Weights of a small GPT-style language model, trained from scratch on English Wikipedia: 5131 steps.
Each number is 500 + 25 x the weight over the matrix's rms, rounded and kept within 0 to 999. Layers, rows and columns count from 0. Numbers have three digits each.

# layer 14 attention key, 128x160, rms 0.158, rows 40-63, columns 80-159
533491506475498486467490508500471531534498475542491465496505509478514467513437486501536488480506526518513539513508549532428477506535536545455507506487501485422500501489505497503494507453468482475465515542510501500451461518504525479505511517
520497479499520515475454492512532485469534499491468446518473504456471528483500521467530459505474525487499494512542504515502514517504500532477509519535504502473527462510455496538436529518501496479502519500518467492497487507496516525478475506
498504500492572522453462507512501511536536533471492487507498523488497568543469519514543462459498500518510504465529474501520526552472494497486513484527510528479494500466488509463499499482459508502526515498460515474541506507569492458472487491
527491494487456477536507473524506502521504481497486462480490513487530514527513495434501511501560501498454539523508507459501521543500513501480508488490518514506477458469488471504491474486522481520528533455506508481492528522464464527461506496
504500500527423482523489486485512520509474504485521476497475492505495549502522431504469464510520501505505548569465473454453588530465510479494511501497513518551515478524465502511459485492535471532463503555527490491488512460550556495544456518
520491525510497533465491511464528506460500513507490524567511517518497503479534510479489525541480453519471543525488493461470489506508473527500537499517518502531522464509498482474494441457475532495558479470516531485500544472526473510463488457
488505483500512500496470472500467475522444483508508512540459535499511508454527497488479519535479514517524478515502471502492506530503487519526504473519523546530535526451520501479507530489518510489501517457522508496529454505497497500505512476
517449477523494506442493491527465539559504436553463497508480498529531539486474511521522461525471522499488469547473456493529447488501529535518523543486514502457453464501520489491516503546535490513484509471446512476529538462448492475469501520
495448469520480455478510516516465544524482527509473512538508474506522510495547512551519499450538451522487526469545479477498468565475457499493489530514529463497518473540522528556570510508509471518465509466492519478501504512503493476507509520
500535527489533536497532509490474453528544508508464556495471488479518503534525529520513512500560491483508529521538555525545515505462513552477547499435510496520466499482538498499495510470456509488512492427465505468493485475514530489508481538
497501490520485504472551470500477511479522525538508548495518523485458426495517484542517506480522482453503530515472490499505504505456517496490547477501490495491526463482502516470520520549472466485499527502484513460541528544509481491498537514
486536513509495514547513472516538470516519448523485475526459524475467481473514493508508453461503462508505477497480501504484518429527505496513544521491480533500488506497512507498499460544543507522512518508495498449550507471516496494521495550
509519477483525523461463505500520561525482481477499503552522512485464514468479499500503558514485464525500517504454490502523458514461509485527481515475474501501487487533481508477468490485507509470519447537522514494492502503502512522551514506
543506506464491538504510496509509506504532491546525524476506498546456494475522487465475488523468540528458428501490495460512532490437486467491486519526496465501497500461505474518513509465470495489471505474494493512476479478499511478496455509
490509512461504517554493509482477450535510537493490515492488460464542491506431496542532513506490512521481488484491490460491510481497505517473489531519526481478507499489504495487509545498510509511502523504541469508489486511498514483481498439
482536497515530514452523453488515452517527551521506468521538463455486489500532551519506502504505471533533493541491513471470524496462503478491519496515505486451540508503488521525473515549512485509509514480483554544522486522473506463503544463
479498522537526509454535467488492515466471557476491493494534555462489533500461542547519459526462482525489523504470526473504542526486524550491456501494490490500464518456518483489480506474520434482477523484522434496438500495498514580520479514
521526513503456500506491509490462544473530511500494433470508463487495465504443479505473483478542492514500508473491455476498506535511539479451481461540516486540499498517520515513489500499544470495498535482526526521522489469458448489515495498
548493478510510485530483510448490529525551484491556546518483482505496486549510478512419524492490518526492485505505472495479504465516496501514528505504557509548484473502510461490472519522512472499546489475468531535456514490510525487560532502
510467515500471547538488564488543493512517495494542532577452482485500514467494477533503532487490496503525514490506504531503451454504550499447491458513482509484512496516491462485480494464531468525510487488444547473533516497508532509548506538
512462488481477458525475516516458492518534548535466544512502474499482493513411526538494508530491536513461486482511461502512486514543535490547492494491520503530520497504499501502511480510494514487521571505507489533469499443522499467557500483
503524511495521522493476515505507540489493482499519510458536481474511544525501531491486451517498496442509478479477501499464488505467526538503529525507472505573467540528512483500487466504464505445483479550489488467524533473440526534495455504
542537543458534504453538542489517474497501513475474480489518509524457505540501498546482495498453541479472546515488518497555533507486496464489466505507541485450478487539492508511554465516476476501466454509463535529488511497522495492500544542
489466556493457502483499492491480448515496517513462510501474513469495512517515498516458485552453517442466498512457523513461482493488457465477496502509496506497521519473496508485493537484498471457458521521498481481490448494488439490528515511
# layer 14 attention query, 128x160, rms 0.152, rows 41-63, columns 80-159
501497484478503497514489470486471517476509448466495493472432510513465480533466527493499508525499474512498501517496496521481539539458508490533526504542507480480508524500512465537493530521472483534522479518544505488489547525504524496514496524
456511541516551505525484490491502531501490470496453549480462457510470511476466510478467490487503471446547446507537505501523507571485475485491520508551553490494515469477506539510487509502502479511488510513541494460516468464511506481542538509
475493474492506457550549494494487509501488505489516508494525493477534516500523539510487504463502504511500486499486463488470508514484484509474530486510500480516513498507470492476500505480505511467470517493493504507485533537500474522481486500
506455477514470447498535530483473504507498516454455478512490482525494497541504536479503499477496483529504520535509481449517537533498497447514471497471493489512454492488510525513468508539533495479473462536507527477503500525537519491515432472
497492476520472472481531481459489474522511527474470485525494468548515474490460551475501504499517486505529518512506525521493515510511564506493502477469508534509520483498518487477508517515498525551495564532469507513476532521481454500487485508
469507510519517507518498506534510471504520513452510493578512503494492525507514495496491484509495532505496497508532481472492474527496493493544468505504473523539519525504493484485493469475509516480472467519505521486486480490489518504513514491
489520517505520515504526488453491540493526490507466528484537526486485560475521482479500483495500534497487499493446474535460489526474506508517503507539503478471488428502514513486487477464514518563528502551490498467513532527494528470471502471
529480436470512535520518507496505575544468463465512533506541474529508495525500531519506522484490487497498516472481526487533488517432539527459485514532498470530503475519472524515489476533498486499513479500492524454462486538519478527519516569
486500478477534471510502544527456464483534513531522523475506486519468480528519486509484471530515509491513503512495540526504504513483460523525505459509482481545457522509487532476521490510471539536509509526533456486520490495510517495490521523
525470498516506526508511480473510516468560491537496520501511504513502478515525463514448519490523484485495514489486504481521477486517488521479521473473482479517512477498501482517523550523463443481534514493508524458527472514530459456511521474
506487501496478509482441491520463456507503534502495518512476492487552468517516484477521432550535489514498516487521480531486504464494487484463507543506501491561495427479517503478452498483499499510518480478489501495569516538491518502517477528
504493511538533478465454510533525499527482500509494492514502471517504491483474480480518481534475488522502506497481515502499500527500519508493496549486537491531471501477481512487483475502513484521504489543486543499524515486558512499488527488
470522508495488494548519467488500496468503496507470520506536506505496484432520520508501517487472535501499493470525450494513496506492479497525531513546507486495488509450502472485504514497518491528492514502504475495511503513519514482468487559
483511479473507532535501487495472556477470517519458498506502483470492530494470517508494536495421507509536502473478503471478525460482509537529439470520515509500483493511535499486537514475500537500492503499521484521548519530494515492510478518
444552537503504503536502466460479462532522487512562466476502494526467506484452512504477484510489487482506465473456513495475417541504526523460490524531521488453500485489467488502476497498496458471515484521475502506494508544488507540489547472
432477544480498464512495510544483505483513514543489522496536509542512477478464534524506465483501498485485506473511450495479504472456553557493480485500529505490461524485528490487502521500527487461487508532526493476448478488490533515504474496
556524510439483524498472508530493534465495482527492489455518513508523488476465490509508543483477428491506499515497502480460497520513516534485523471536503520497474468515435500485495512484549521471499539530514544522549541506499478520478506502
516494474520542486531484514529535510504512490510521530525543504545496467506545484473482515514476496495492513497504468509477484473532513481491512468528519502539483478480494523488513481523534446523486487457504515586449512524491507496478516486
517488444518480453497506460522527462452498493523492538515460512506479509547544495494498560514512448519465476502477501501494510559508533470519470474519501488508433472511531490510508461496511517507467453472480503463468521541542492509476436484
485492525486502496524482515478526551478519504533503542469495559494522508507453551522481487493465530512494515515520522510513514496498513502515521487492499490504499487508531531479484459513467477501484549481485513531510491490494501470506561511
519495552465518507478474472492500489521452508506458510474499517494555466462512530469492520500457501509488493533490539482455474520481572465498476494479479518536462555519512515509507469467505483508507522498453529495470540510480517472508527523
520493520479520535482477555463480486486544492511521504519493470503526509492519475501484515435484491484479508487549476508520465498477536496462454521467531466430515500510518513495513501512489459549496497510537492452519519475491515477508487479
491512535461497518489521530486489492513532497510483480508482472490512472470471481483510510490510540487510507525511500509492485491531496486493497522508514478494513501498523530473507515491485494537431520523508517503535479502520475509508495532
# layer 14 attention value, 128x160, rms 0.149, rows 0-62, columns 80-159
472502459491540472482487509452499515507546528477491534487537430494524489509522515445531464482471543511523462515537409478484489510508495456480467522469504429459496470507475540476439472451497499514464542516525454533520505470466492515527558500
529475472508474547493486511523468509510486505491497498497532538501516487540507498511517427480469526477470480509466476473515501485455507466478539452501492481513489507482442531526520497502498515496524509495501488499513496519474502494542477508
475508477502463548510531495470493550482509502489494497493473511526526498499540467485514522550485478528488506510510521498474495521480494505530503507535488515503524499539518505512440547503484490481477478512455512512546482515486462487517500471
506509429499485538518492520504488490518483509493491468482519475489510496499496531494470516479541499501519527496505536487480512477464484491459487483508536497525549500492535510573505496507511494478471429474484515471486547491489524534452470513
465516521499518513558498522478500558521501468470490524461539464514477501516478477554476518456482490443541494483528499545493506509532564512481508500489535475538506523487497506515493473467509498529456500514474465497467491511506521467491494446
451465515509510497459493517529503504507524507514466516506503509504476480509515468535472541474513508486494509475474570484508490519508509514456529521537475492515493444536498528511505534449485496518505504513493499540476525481472516494490473501
481507531512483524504474485462456476558517508451453530477507532487492483523507538518531487489515530477512543487521523526515525524452512465488462486490448531506518478488460474500504501522501524521465462501534517540451546504508463522507472507
470488481486531499564472547475490456488443435488547496513526522434529459493501510489534477514485520490507483525552486481503497506495515456460488476439532494510466535537542502500526470505499485510530543491500518506498519454474483517505510470
549499493500447487491517480471512515448517506439505473447534517497459501502448490480487479459482503508532437538480488511492487496461528531493475492492518501486515505522487431543555466470475516506491524540493522481509509484536506556495533467
493508445470513569504475483491466508488524446464514461495503491496474446491508507526506495540440512482503573487512505514529482506514496537466524473530508456493576479500501524535492533487517517466553470497504521518492470511526500491494440479
510508493540519482518486479520488509472475464491511499553467499503514484540511535486505508490459503487502511511503491501470506514510490520519519519487496446569484570490507499518480499485449531555505496527484509505463488494451489484521503533
456513537496544509484498566517512453485522452472502499530515479509549493561498467525509434515523469511521486496476491506548512468465517472516449497491518454472541466520519509500468483450521482507546479467522508482503487530505499459517508536
515505524534465510537541508558497505500521490525487493507516448468491489495482499495467490484516493470497526521481492544501469471491498528496458539529466477489488492463511450492515489492516555475496537520511466496529480493504495540500538486
503496447546578468510503485537542531514451497509536533520468527513515502530519495486506512475524511481476513536562515450488467508470582521498498514470498511528452515517498499496477485525548491479463535518520602462506522517491493475496529515
473503515487478537488523523523528583529468559564506499516555497515488472501548489517535544531538506484509546470518488510472476474480497526496482520475491475484474509475523539482501484550463505490506488522493499561534501520426504511497476492
485491579543481485539483545455531450525549499546476462505540474483553521501468489506437499476482494519512521475512527507510495504498493509483483533480540496441526495536508503479513511545520468494462491472510547468525480492492468490528501454
457519472498496543493519511476514508462527463519486504519529498560514499516468492542509511575504503502521536538467515513471522525492509506521488500519541505545475487497585525529478499531531559482495534513500473488501506479494522432471477507
540465514496515494508491526497511454490483493499504508491493504520498520471486521502548504495514511491483516497521469532472494512501484485540521474484524454468465512511479535495503498526508436515505498471469481478504483478476492512516510440
505481528525530468524504542442504491455504491546492511463477553502462494513472497474493507517489480466498555474519509544503502480477492516481443492480478542448493431492465495507576530521495538493518505526511458521535502486501504483461505525
529449514479508528443456472547487482501482477506526537456486543507485483494508508493523501518472502534490528493485508506487507511488482488501519519511518499517502512498525552491458522470522482501469483481536507523490474447491486466515504496
482480484480495501521519496527527469491521539509495513479544489521498453500498552497509550494474502503469502506498489532523468487521461483483528556488498473534476499518522493498485463494511508505410511508485488478489524484500475519466487506
495504548452504520482508522474501512508505462489522537519522527480495484519490443498500458501502408517521527512492482485494508545493500525487521483521480477478532504483446593541543490473494463558449461538522461504521520444496497501496477465
500444514460485499523526443497483521522482482459497499519530455471508491539517495498466496537545471475485545490536514479513479512494506540486472516517536477485488516510422486435510501481470510518503510511510489562539459512493498515472481534
530499501459523563496508545526547493497454472538525509502521534530547499489493511454525495490454488500486517516484474478535465511508489416491486536492499519483513519509507512529438482498500506508491563474541520508474543486502525524476504451
513512525491491503474535464510535471522495514478511526536479507510514458497516497455457483509476483491466465483508495509452524526491495500513473511478504523509514510523487502507464481498495490521515512501485438475500500513479513506494479492
498487487497457500464521459531489500523533495529485466490480527511510506487508526486500502496510489495535463463541517517486507508449458463485467497508539524516531480522536467464489488477532541503535504533465495522484521494469499516576501458
475476544529516482509502562480482517495492510507483502515502491469507476510502480474497499525559525523518511516467469506482486534439528521524503522493494483529511536504518521509509511484479514476496467502455489482449507463483467492567553502
470465496559502523489496490471506494439495503497526467508527512485457462559464503488525487526455437483505476498476505470469517499511508469496477490488519507487479556490482486524424500480512532515486508511451472511497541543526462547513490514
488497557463525528497508478482492521468492516473461523448484539488521521499508448487503517463492524526562502466510496535528513481485492533496529485520486514491537511482489505491513553516513513504501509536525522477503514480566508482510454534
470505515559502548516484500479512537520484515480504529490482494496498521502503488549514504509523490493533500453527504510537515462526466514507469508513526506465538493479476519460476511461498481492552491496492455429527501499468502458510518568
490519497500457463536508546515514468469484479494483498466544494486450513490516487502464498551475520522488536508488506503479514490458561534505458526497538461490496508495488502529478488507510530511518485512506535506527484516462462524455543513
490528483441542473500514496521482492590477531455489498497510491512495492479532474467534479509487498468475505497474473512499502461524516490500479530523507506477506528523503559469538513486517516524499503451528513522452561514465516528518456486
522473485461482489425475473488530490521554459498504491475542507507519529511497550490510475523562473512565453559514556496508476503521470500459519517540500557486505522497501515509524503516534492470523486535513475490450515487470464484516490498
527529540469468504522476501491454525492515506529525503529444515490454469531536541497515518533491429453501530479491437515453562489463513470513559507483499500489486511496507500450521501504486527519497418463454424498488560536513474462501502516
500533528479488488489515523475492471484527468524483471543535494462496490509498480536476486515512489513466504463542490495504523481474470529492506518477538463496491498495517515484463488515471490549468473550497505492481517486523523513470525465
490466516536514501494530527479526479507517480510481488473523531459479523515466497512485518489488483489532478516500507471520514522483439499476487469482467457466473500547502484500499514481469518531513503507546517443488484478520452469516503483
478487488470476510516499538460521558489518483450478481522538509498529491510515474515546520494501510532485481536476471554537485532497481494511578468458452516465492518531527497501530518515506495478482522507509510526470477529507535518528509552
488542477543527477517499516481473515515496509484497466556478475508470481477528561505505497519487531542463464551522488525496510513501528524487488479489498605512448537509511511447479475459552526479483551511427476562520510509462471484481492503
501490491456484556494512501552484535531495494486507521517444507480490522504478476516504514480499491512467488474478469526509474533493502507491565547509522518521567535528496474506494467506562492523483447478501503539488507510507505559521523508
517518480507500434474454494490516515509492495533458488507503541415484474469466495490502502506524508522510494503491478491497478533535475509517518510491524497510472459492500523462454451490494486533445522510554446503577473476522468551474444542
438468531490412474494519485516500509505550468473505488504514507485509535530491488495500470523517500497495501435476500514486530503529521456492435538499471510445504488493505505479465461541503510490494504500471512512522525526529466507456486500
451477506506474499465506477488522500496474493508461496500480501526480515487464489506469502483488507494453485513477495515501503484509514464539528556454472477512472504499530571481493515485494548465497486516451514588501518488522561494468483491
490516475465501485574456522509462483544469452489517510500487512512494476504492506488474563505491537504533534505492502524490503433483492531463512501511518497488480501486494473494515496504491510483512490487491492481497470474491495550491493436
437509495455485528484479474485543552476518521504511503533479494515486466483492495514504468477491494492504527483522475488482483521510541499522462501510447542468515506512500521483527485506546503480525478470522499487518477484514487485496476543
467530472522516472530436454541474509523510518530552482492523539490512468501420499523477505513521557473521484504501530476477506522458490494514523497483489500547509452475536551504532504456491498496484543501464467485499457513493571491550508479
531519488507507487503511503557472499486489486520499495530510524443474475526509528466485500502477507468486462451494446473477521487527465510488518488505549509528502497516486503436490464460475529515459474478491540506443504479499509529513512519
541477516443504519501464448499505553492536554514526540478481491524497529478494520470458471516495467469561467498513490492521506527458469497483478444481525498528473469502525498492554521464521494529499530485515492487507505498497486467533494563
474526450503515495435480521462520530510471516516525501552495466524505527508487482493506483508497530514457471524476537467523514481485494502466513515505527504502481468582524490525515490509471508515480523532514468514442535534514467509492477510
468555557504488489510408468523531482505535511476528489518494500529492472505520487505468512452595479558521493522551492488484477537508502496480500478516520520485467492480534510525477475478449489509485480454552439572506536506533498494460488481
496484501471473522467516520438519497490504495480507471477504473465489416503528491534455490508467556554527468483487497521470518475507552506558496475490497474537509511490507492478515491470508527534535488469468499480478502492522464471478510516
489487506491521522463534498551487476466475526490502462503479519532511481472506469464466486486530486504491524543539500541518507498495550472475520527470480527506482489502517502494490480486527492470517489522502498464472524472541473470512480494
470487510535465484511520562524481498509537515471513528472516501467497518476521496511538511472534522517534501493440445473467495491480518517451552486507541499463501490567536495515518493546468471454504544513450490493536493518496536528460523505
491495484514499478409511513489543452496448478500439469518485512587433479500544507512512496460519475464490493512520522503480505537456523510539558491499459437467480472435419490526486515468454480501523499537524476483497510475542510523548537466
447491508538548520514527495490501475491520499515495495480521534511462516530479423486455512450542498485498477511529508546514484540507480482478511499491519482463541475501485473534485566492510515489505508512470465426488540487555454460475524522
499444512457512522494512497492514560547497456467540517463493500524458508474484516498498490545507433477467530547479539468493545497529491507542485565515502508468526496526516514524508525513490529454495510487468542521463494477496511470526483544
546473576529510483488535512411496523517507493482482528514558473510537504498507495521515481492509480512504509512502485555487496439505483530520516495465516462512472463519486517476508493462452463553509537475478486516528487531514484460553522526
541497527533502459516494494526493477535541461517515488489501504494499466542510513504497517473513507499477499512531520490474521507462498511500547512490487485502521465505502500495483452551496478510487527480480499508476489519507496505549538459
519503505498484532494508538545525534513488499495505489488531485508557503531484532502475502499513471491456477537487491518500523493501505495550517486504503500510469472485493495558444489505490498522479539506510391459449516529485496492473505518
502507523441523532461532500488524504495501547515484529468479428513506505483535546503534506457491505523521495512472497485474514500557470435473521481477504534443446492476528463501456461525507471487491550474488509537511517542483511465464502497
419478505476532469518482507516491505507514497458457509469474451488507505430486488465475509527504522499518518503540483554520506471504475529450481476497474494496514500474524536442479530515501488515456481481483492526530483533484530510517471529
503451519547509512456485541497493485510437509466501503484493475476500533503490479521480499500524556482489493512483496465511511497511539481482496482515501487471456475520481464462499517496485459492512519473495512533509499503487533491444494475
497500481510499485521505490504522489492484496448523503516503530503468516497463480487485530507428512471479491494500466490450539497492479522500517492482472507509487464554475482491523490551448464516504511524514485505491478528454484489479454513
498496467465553471530515529502506489454495489513488498489494525530499514487523513507473526467470499461502466536511496473497513521496505482525496495502457516516478463503535516524493529470484498505495452515518515510484487461467540500528513505
# layer 14 attention output (transposed), 128x160, rms 0.199, rows 0-62, columns 80-159
502487497506492522535528508502529486500446484501468452484486508462507493480491422496461493483498414519514511474474538477531547480515458539531471505507439566490505530499470473533532544489507525465516447456493532485471511545476491493447478501
493494497506540486536518509479486495522514519486497492478526481497456483468485526469499550497501520452522501525503482527474510524506508464520488569517516510499503457505507451485502507495518517498497500511523473506520517517475484470487523521
520510504502513507488509494526459489518482515525488508451517471484471526522485528510498479500517501510497494517535498512528510493542516531481556532450493497470476503482501499521563464492521502476518548502524515473491494524480506529498494501
494461549522518517490515528461482506517497501500498563539485509465432516491494480504501498501439497544486510537479494517508463520506555529537495499466480570497432504485504501482478521483506501486492528531536489510469479516471511512528520482
530531492503511473495508485524483516488501498516502480514525522519552498504520505457539458532521539479481528493457506480497484525484442490484507511482489539431503513502507492468544521494482545473524494503517558503487552459554471542539492543
536494474491492515490481510491524506493498495518520470492484523471501523473514538481523529503509483496506500497516474445491511508462481472567461511461503507485528477492482485488515485531521524486475512556539481535512453510530480497532511513
509482495537506495482506512508527510455521474524503508528509465523451516457491504468489516521516498514472447522475478477502467485521500505514501536522524497454513450543532526550492504503528494473527513496453508516529481527525505494479503553
509459555517469503477511423456494537571513521508483547476489497547452491483510501472513514488536515491513524437472539504496519517470508548507532547535473516482541471500506488502528504471526521499496486548512496486510474497515514520477461517
475482500545534487535468513516491529540466484536516490502507496507532480500533474540482489532513458477499499466491548537507505524511487437469535493477462529503459468459509513494461486521511487493506458512484491516496440521487503455510491543
509524558501495498502472504493484521486470556495470533529491523470501540490466489463494460455512518566463475470510505483454504476521515483500480558458467511465428519493486482535555499511532500525447515537475493476497528478485501520542496530
490500503480495499454492509460501475542519513482477510445557552512508476445475463482477476533512500484489506450458505504500479484529486510480521509521526494452493460501489520478496538506546422478495465500550488523527491533493515503527503484
535466472528518511496535477518520526535481511480477486520504507511461522438504493491504561532427501525511500499511516488473483509498483536495504486485530529496475520505492465479542498513482495431477525519501504517483549461488497532462491493
524473504492496485486488525482513518485516532555523476553484513534534497508506485499536454492486499508479492493522510506497503499480512470478505443517486478514488507512499518525507531467521501513468489550461547510458498513526502526512505524
532473533479503494494517510460471497487487500510499534471475446486452537520473532489518482555462502491526489465475476534501545503509459516531552458530477486516538513530471507529472518473457487495538466491486465513507510493488468504533500503
542543475558525475495478489492507455519566465467538583497527495495513498491462516460496487455536494504485469509471507496481516516527515483498547465523516517474504485498515468532501587491536565493465500510498535429494513531509522469533505510
523540463481509504497506472530467539460503499434562564479478487526465471498467454491596497469514482527482497486532488468485512496495522503527509482529493535513483518453529489524496444479506584496543492525507522525471504468513474459485520565
557510508477525513463510484495492493476465485482504527451488524479469540525507537478500533462509509495527515438493491508481486510506520537480505494472456492477479540505469452482551522487472477509487474471484515523486460517500478511565492482
446506501477488519500525453482465497473518513472527520506511507492486479533495488543498497504480513508524477508504510494499494483482502504472483505497491509520532479504528459477499515490515544515493489537509527524523538485477550490479472513
494512523493475506499462463519515500499491484476571490535507454499541505472515494527531531472534532518511465530466479539456518529463525483487477497487518486558499512465515502502450457545487479517488514486476516501484508492518525515534487534
504493469515532490510507489481496483492498527463498476513500500506515496553493480531559511465512465511524499502521475491521466501526503514514471550506538431483547506538510424496544514497504484517487484488487511464549502502500475537482462520
519507523499521479550460499478506522559502402527519511517481488464506520543504457492486480482517504492529493483545483467521498486480498493513495469510485510474539483529563482527536492470490484499522454504510508549492478499501508506524532530
482506427546464473500503510521489465511492544526492447481487511466518509501530475505479540492499547482523493474492493500525475478509499490527513528500548509498452453481534463494513523509516548522535560529481511510450543480487522498537496573
455515499531507539479484534500479501491490498535480472461491522548436488482469484517522435460462546489517473464468499516462532481522483524491555483507496498514514527475532520569480516498529467452512503504478525465487556481517482499593483477
496525514512467478526504482507518538573529525451506511489515459494482489467523418497523559489514453517481465488522485508459496488517512577520509481503500449527511485526491476496554526506477522474515467515511495474545456506518483503473524527
448498484464522492523459520495440500483502494476491495481513504500509542494504513532497538523539484501529530481505503510558518479513484539486515476554529485486465505485481495508539534539484431502480492542503522523492473533557460515471516466
455508526531545548532509521489496508461428488483470527513532502512502484520473511480487494490509533529449558499478476532502522518470513560520501493493496511464481513499510508503504513546487462482462518452541499441508466530513505502476514536
517524461482499477492514476516565485509500500514523516502540501519472531476478553485512510534510491464500494509502515479543504522539479506491509530483493522496525471547502444468490505513542496513577547540543483484493511524541483510475488468
480506484507509501497488479482493491541503484494472527513487465512501518445520496527486499537506541503507506536535471551514527508465504517554557496506486505482491458499490503499491541524471500450549529491530519467512461475481556507478515465
492476435547504506481493503522472467512496483500558435559493468496488462508521577507513482529506494493491458469486515476485465486540543472509512547506517497500499487467512505500497468502539500475474517445456456474523449462490489496516526487
520503476460549480422492497544477420492470524515514438498536509503500475484501464483505525492504483518498483555495495491495522513484515498459479486518463502518506495474513507503528497536513492481466498530492544539502505483539492513498465463
486446499485525560501517487492499542526535490503507529504517509542504505524523496496523468476501468509515473478518470507508510472504459474507498451453479532526486507497526472481497500490524533509502523523495492440495534519459491505519497466
500487475490463509487492517508541513479537518528489506508530519496474483508494496536459530480498504526538482441468522473514488521501484501527499495488522505516511482484503484491499547480496504494483502497524516463520452463521508491478557525
505483478528485487538499461516462478479482502514497506518467501500458489507501481489482538486456475537474529464499461489517460521524519473547500453425539443485472467487521490501474546549495495535524504473467495480531491479492533505528471519
505503445525543544523511467485467479546472513488473529501523514486543484459460488481467519495534542568510533533510519501511471538496511524513500551476494505492564506521498524487462501460537500517489557511506562505550489477471521514550512491
491471471530488532526444507525512506508480518471514519483482523530511503479505472494490505480462480507537523510501496508494465488519480510510514484532511551490513499500546457460474487453482459493529558508491504532489474507491513494547449518
500526522500497492498507474483512522543483542511570486496486495544543469479516513468507514546535486505494522450470512473519516479541514496543522507488559536530523477512522514452502463560459504458499467505468542536485511489487538508443459493
543506507540510525476519464521498476540517538566502525491481509497515484538494570484489483508489549500511506491482514447506492501506516501497471518518520499501468408511469482514486473535491538497502516498497476456517497503522492482497518477
527441517479495538478507479523508491453528486514477544471494507503539485525496458496501517442507503479504513466496539489538525456514464512525482487569483445470515484477477464520494481486427477502498516510568502502494485527470522548533526547
490490512518506470517533495461527476509526496499487516453516441510536469473477554518461426501524515490510545449482469529488513504501520516477457494525484442468468531531502502483581567461432524520500527533504476480528526485446493489516480503
491487495474488558503449519494538491486509507507535480476463451530530491513507507500497504461516487510519486506499515514519468513465458545529471512474486469505555516521476488550525546497485498449514496493434480504442567521501520422498515468
510525505469536504522474500480484496507465483591473517466487473538519448443547515491486462492503552544500486539518525511469476533505479522517498462493547495510483516508449477530504516496467492488505508474513469508488499526476511500484518485
536529460482495506513463499490497481492532494475499535465487489467535501491523506514509484467489510525546511483452469462481474494519478503487403491533505481484511484525470481508514504509486478498444461443535566452464484511511463514480557519
503501539496490524497495481458490536479511545487551486491568485507470536477506473490498480485523502490476489489544521497481440510488526496506530505483512560484521467472554549505491563505489495495479504529527470457514522513504481524526508546
521510473500535480511501529504531445529484511498498520468522533453490515507513483497528496493495500536512439517479483492487504538527466517488518502525526458517461523469543500479497510513447500513516507508490505479490537511519499476482536461
492464507483480522459546490479522496441492508519444512509506504471464537477570495502552480534533488458486517522531467498509473488505502519465498500474511508449490521484504464508465510493508507515482443503494555525477518518528460502524526485
480473514515482459496486509470496482490497521533497550494491515535585498497508477552460519505484512505523531523491518547503508492463502490548461501506467485486548510438532465499464481522498497472524512478560498503490492490510478472522498472
485518452544475475523512522471523476515432506516424451490502514494501487520496488545532551512520503508467486506445466509484511479542527450485487514494496494479563480495524501481450491529489509510505490516497495482455488476516516503470499452
507520513480492519549542539537522514522499492514491541467473536474524516496502519504496546517462462486548520472499443519491483468492549499541519488515469517450499515448493546511489521502497513511551506481510484498515468483488482488504505487
509475474502486519470540558485516513492468457533525483487491579479492544519503480534528500505497509479476483524487496501490464479488479516533455530525536458520534515517469521519529573507542517468499513534445577478492488515424472491527503528
477478506475498485549468501506501528492502493501501498542506534466514523554461513473522515456548497491512500492504533483557466542505454470478480548495482528445499496491484476494509507509510443450479490534505493480516510473453551476506545482
521485493503502520494474473487527486521478503512491511494506493488496486525491517520544533552456486528511448476459473491479463482511471525515493510495541492497538504553459479514499533480473480519465526498492505505536490472488520500521548518
541524475498509524467526494475469529506491462523493489525506504559532514527508532519466489511480472495462493497541541512555527502504510470520432504515483543529466513475462525495457507440470507534480485507504502515450528490493510487510478514
485531475536504489562472487492467538496542526491496517451483476451578534518468525530449511557478501470463505541489468479517518493509502507450461480503499547562500528574537523475513512543528473473489514491491495529520536494462521460476493545
505505493522484484500492471507490504492496506513555465495532497494555498484486516488594511573483475543526468478492516481508489519506551534491530507500497479565494538503471519436538464507504508511501527513504522570547496515510526480569486512
500602497524520487483514455515496474474499553499453504495526488502499510502474502550478496449481486527518497489509489504510486458489524474495500417522495513488513497469500517496459507523478459506506477484507513468508498545525472559493509485
503535457519501496504510485548497459467457537481501488475459534479493482535518505488503482485495528479502496460486498473473532538458460509516494513528531543473493518510486467486509502522563537473473490519540467505474496464487551502548472520
511495483500491537514522514475536519443457533454509528489477481505515470491483507531479519539504526456501494475487523520547497513518541470476515483529515497491439532514465488488464502497544502534496491509514479506504495499465478504477506543
511494505482501484522496510526512507490495506515527516497469487483504499506521514504520528487493522511484552516545537515518471457511531483481492470511503546504551519534499482432582527502523515460506507531465566528544482497509504504511490475
531469483489490501529472513483475514511480448502499445544477572482511502519440459485481516536497545519474488503546490492543471523481480516525503492532518510513541513514478554524540511482458538521477452480564447477506460524512518533473493461
528492476481464486477499469432509476463470499509506502491515551506481486532529498511520463491511505503511532508469534451470519483500526480532494463466502484494462495542487463549504518485492501512529512493535525482505478487442469540485534469
512512485459493459499523522515526495494515458494474460505500517489476488491515515537502518502441429519498520466484502506489501503466463486494441493524468524531526523515489519503456468493492531512478495520524491493524545530515488497493522492
473514539466496508456487496528497541463497473547490522468504472497524466495500540548467528503564503472505483535503520513519480486483515492471516454499534498505558492457505557497498482459528543488491505519498513456493518524551495507521492479
514514498502499508469507480473516506519524517478508469500484512495481490517479453508502538573522533484499551487477467528495492458505495478524493518493510532531514528508485456491507470502494514494507535507504520468515517512508437517474543526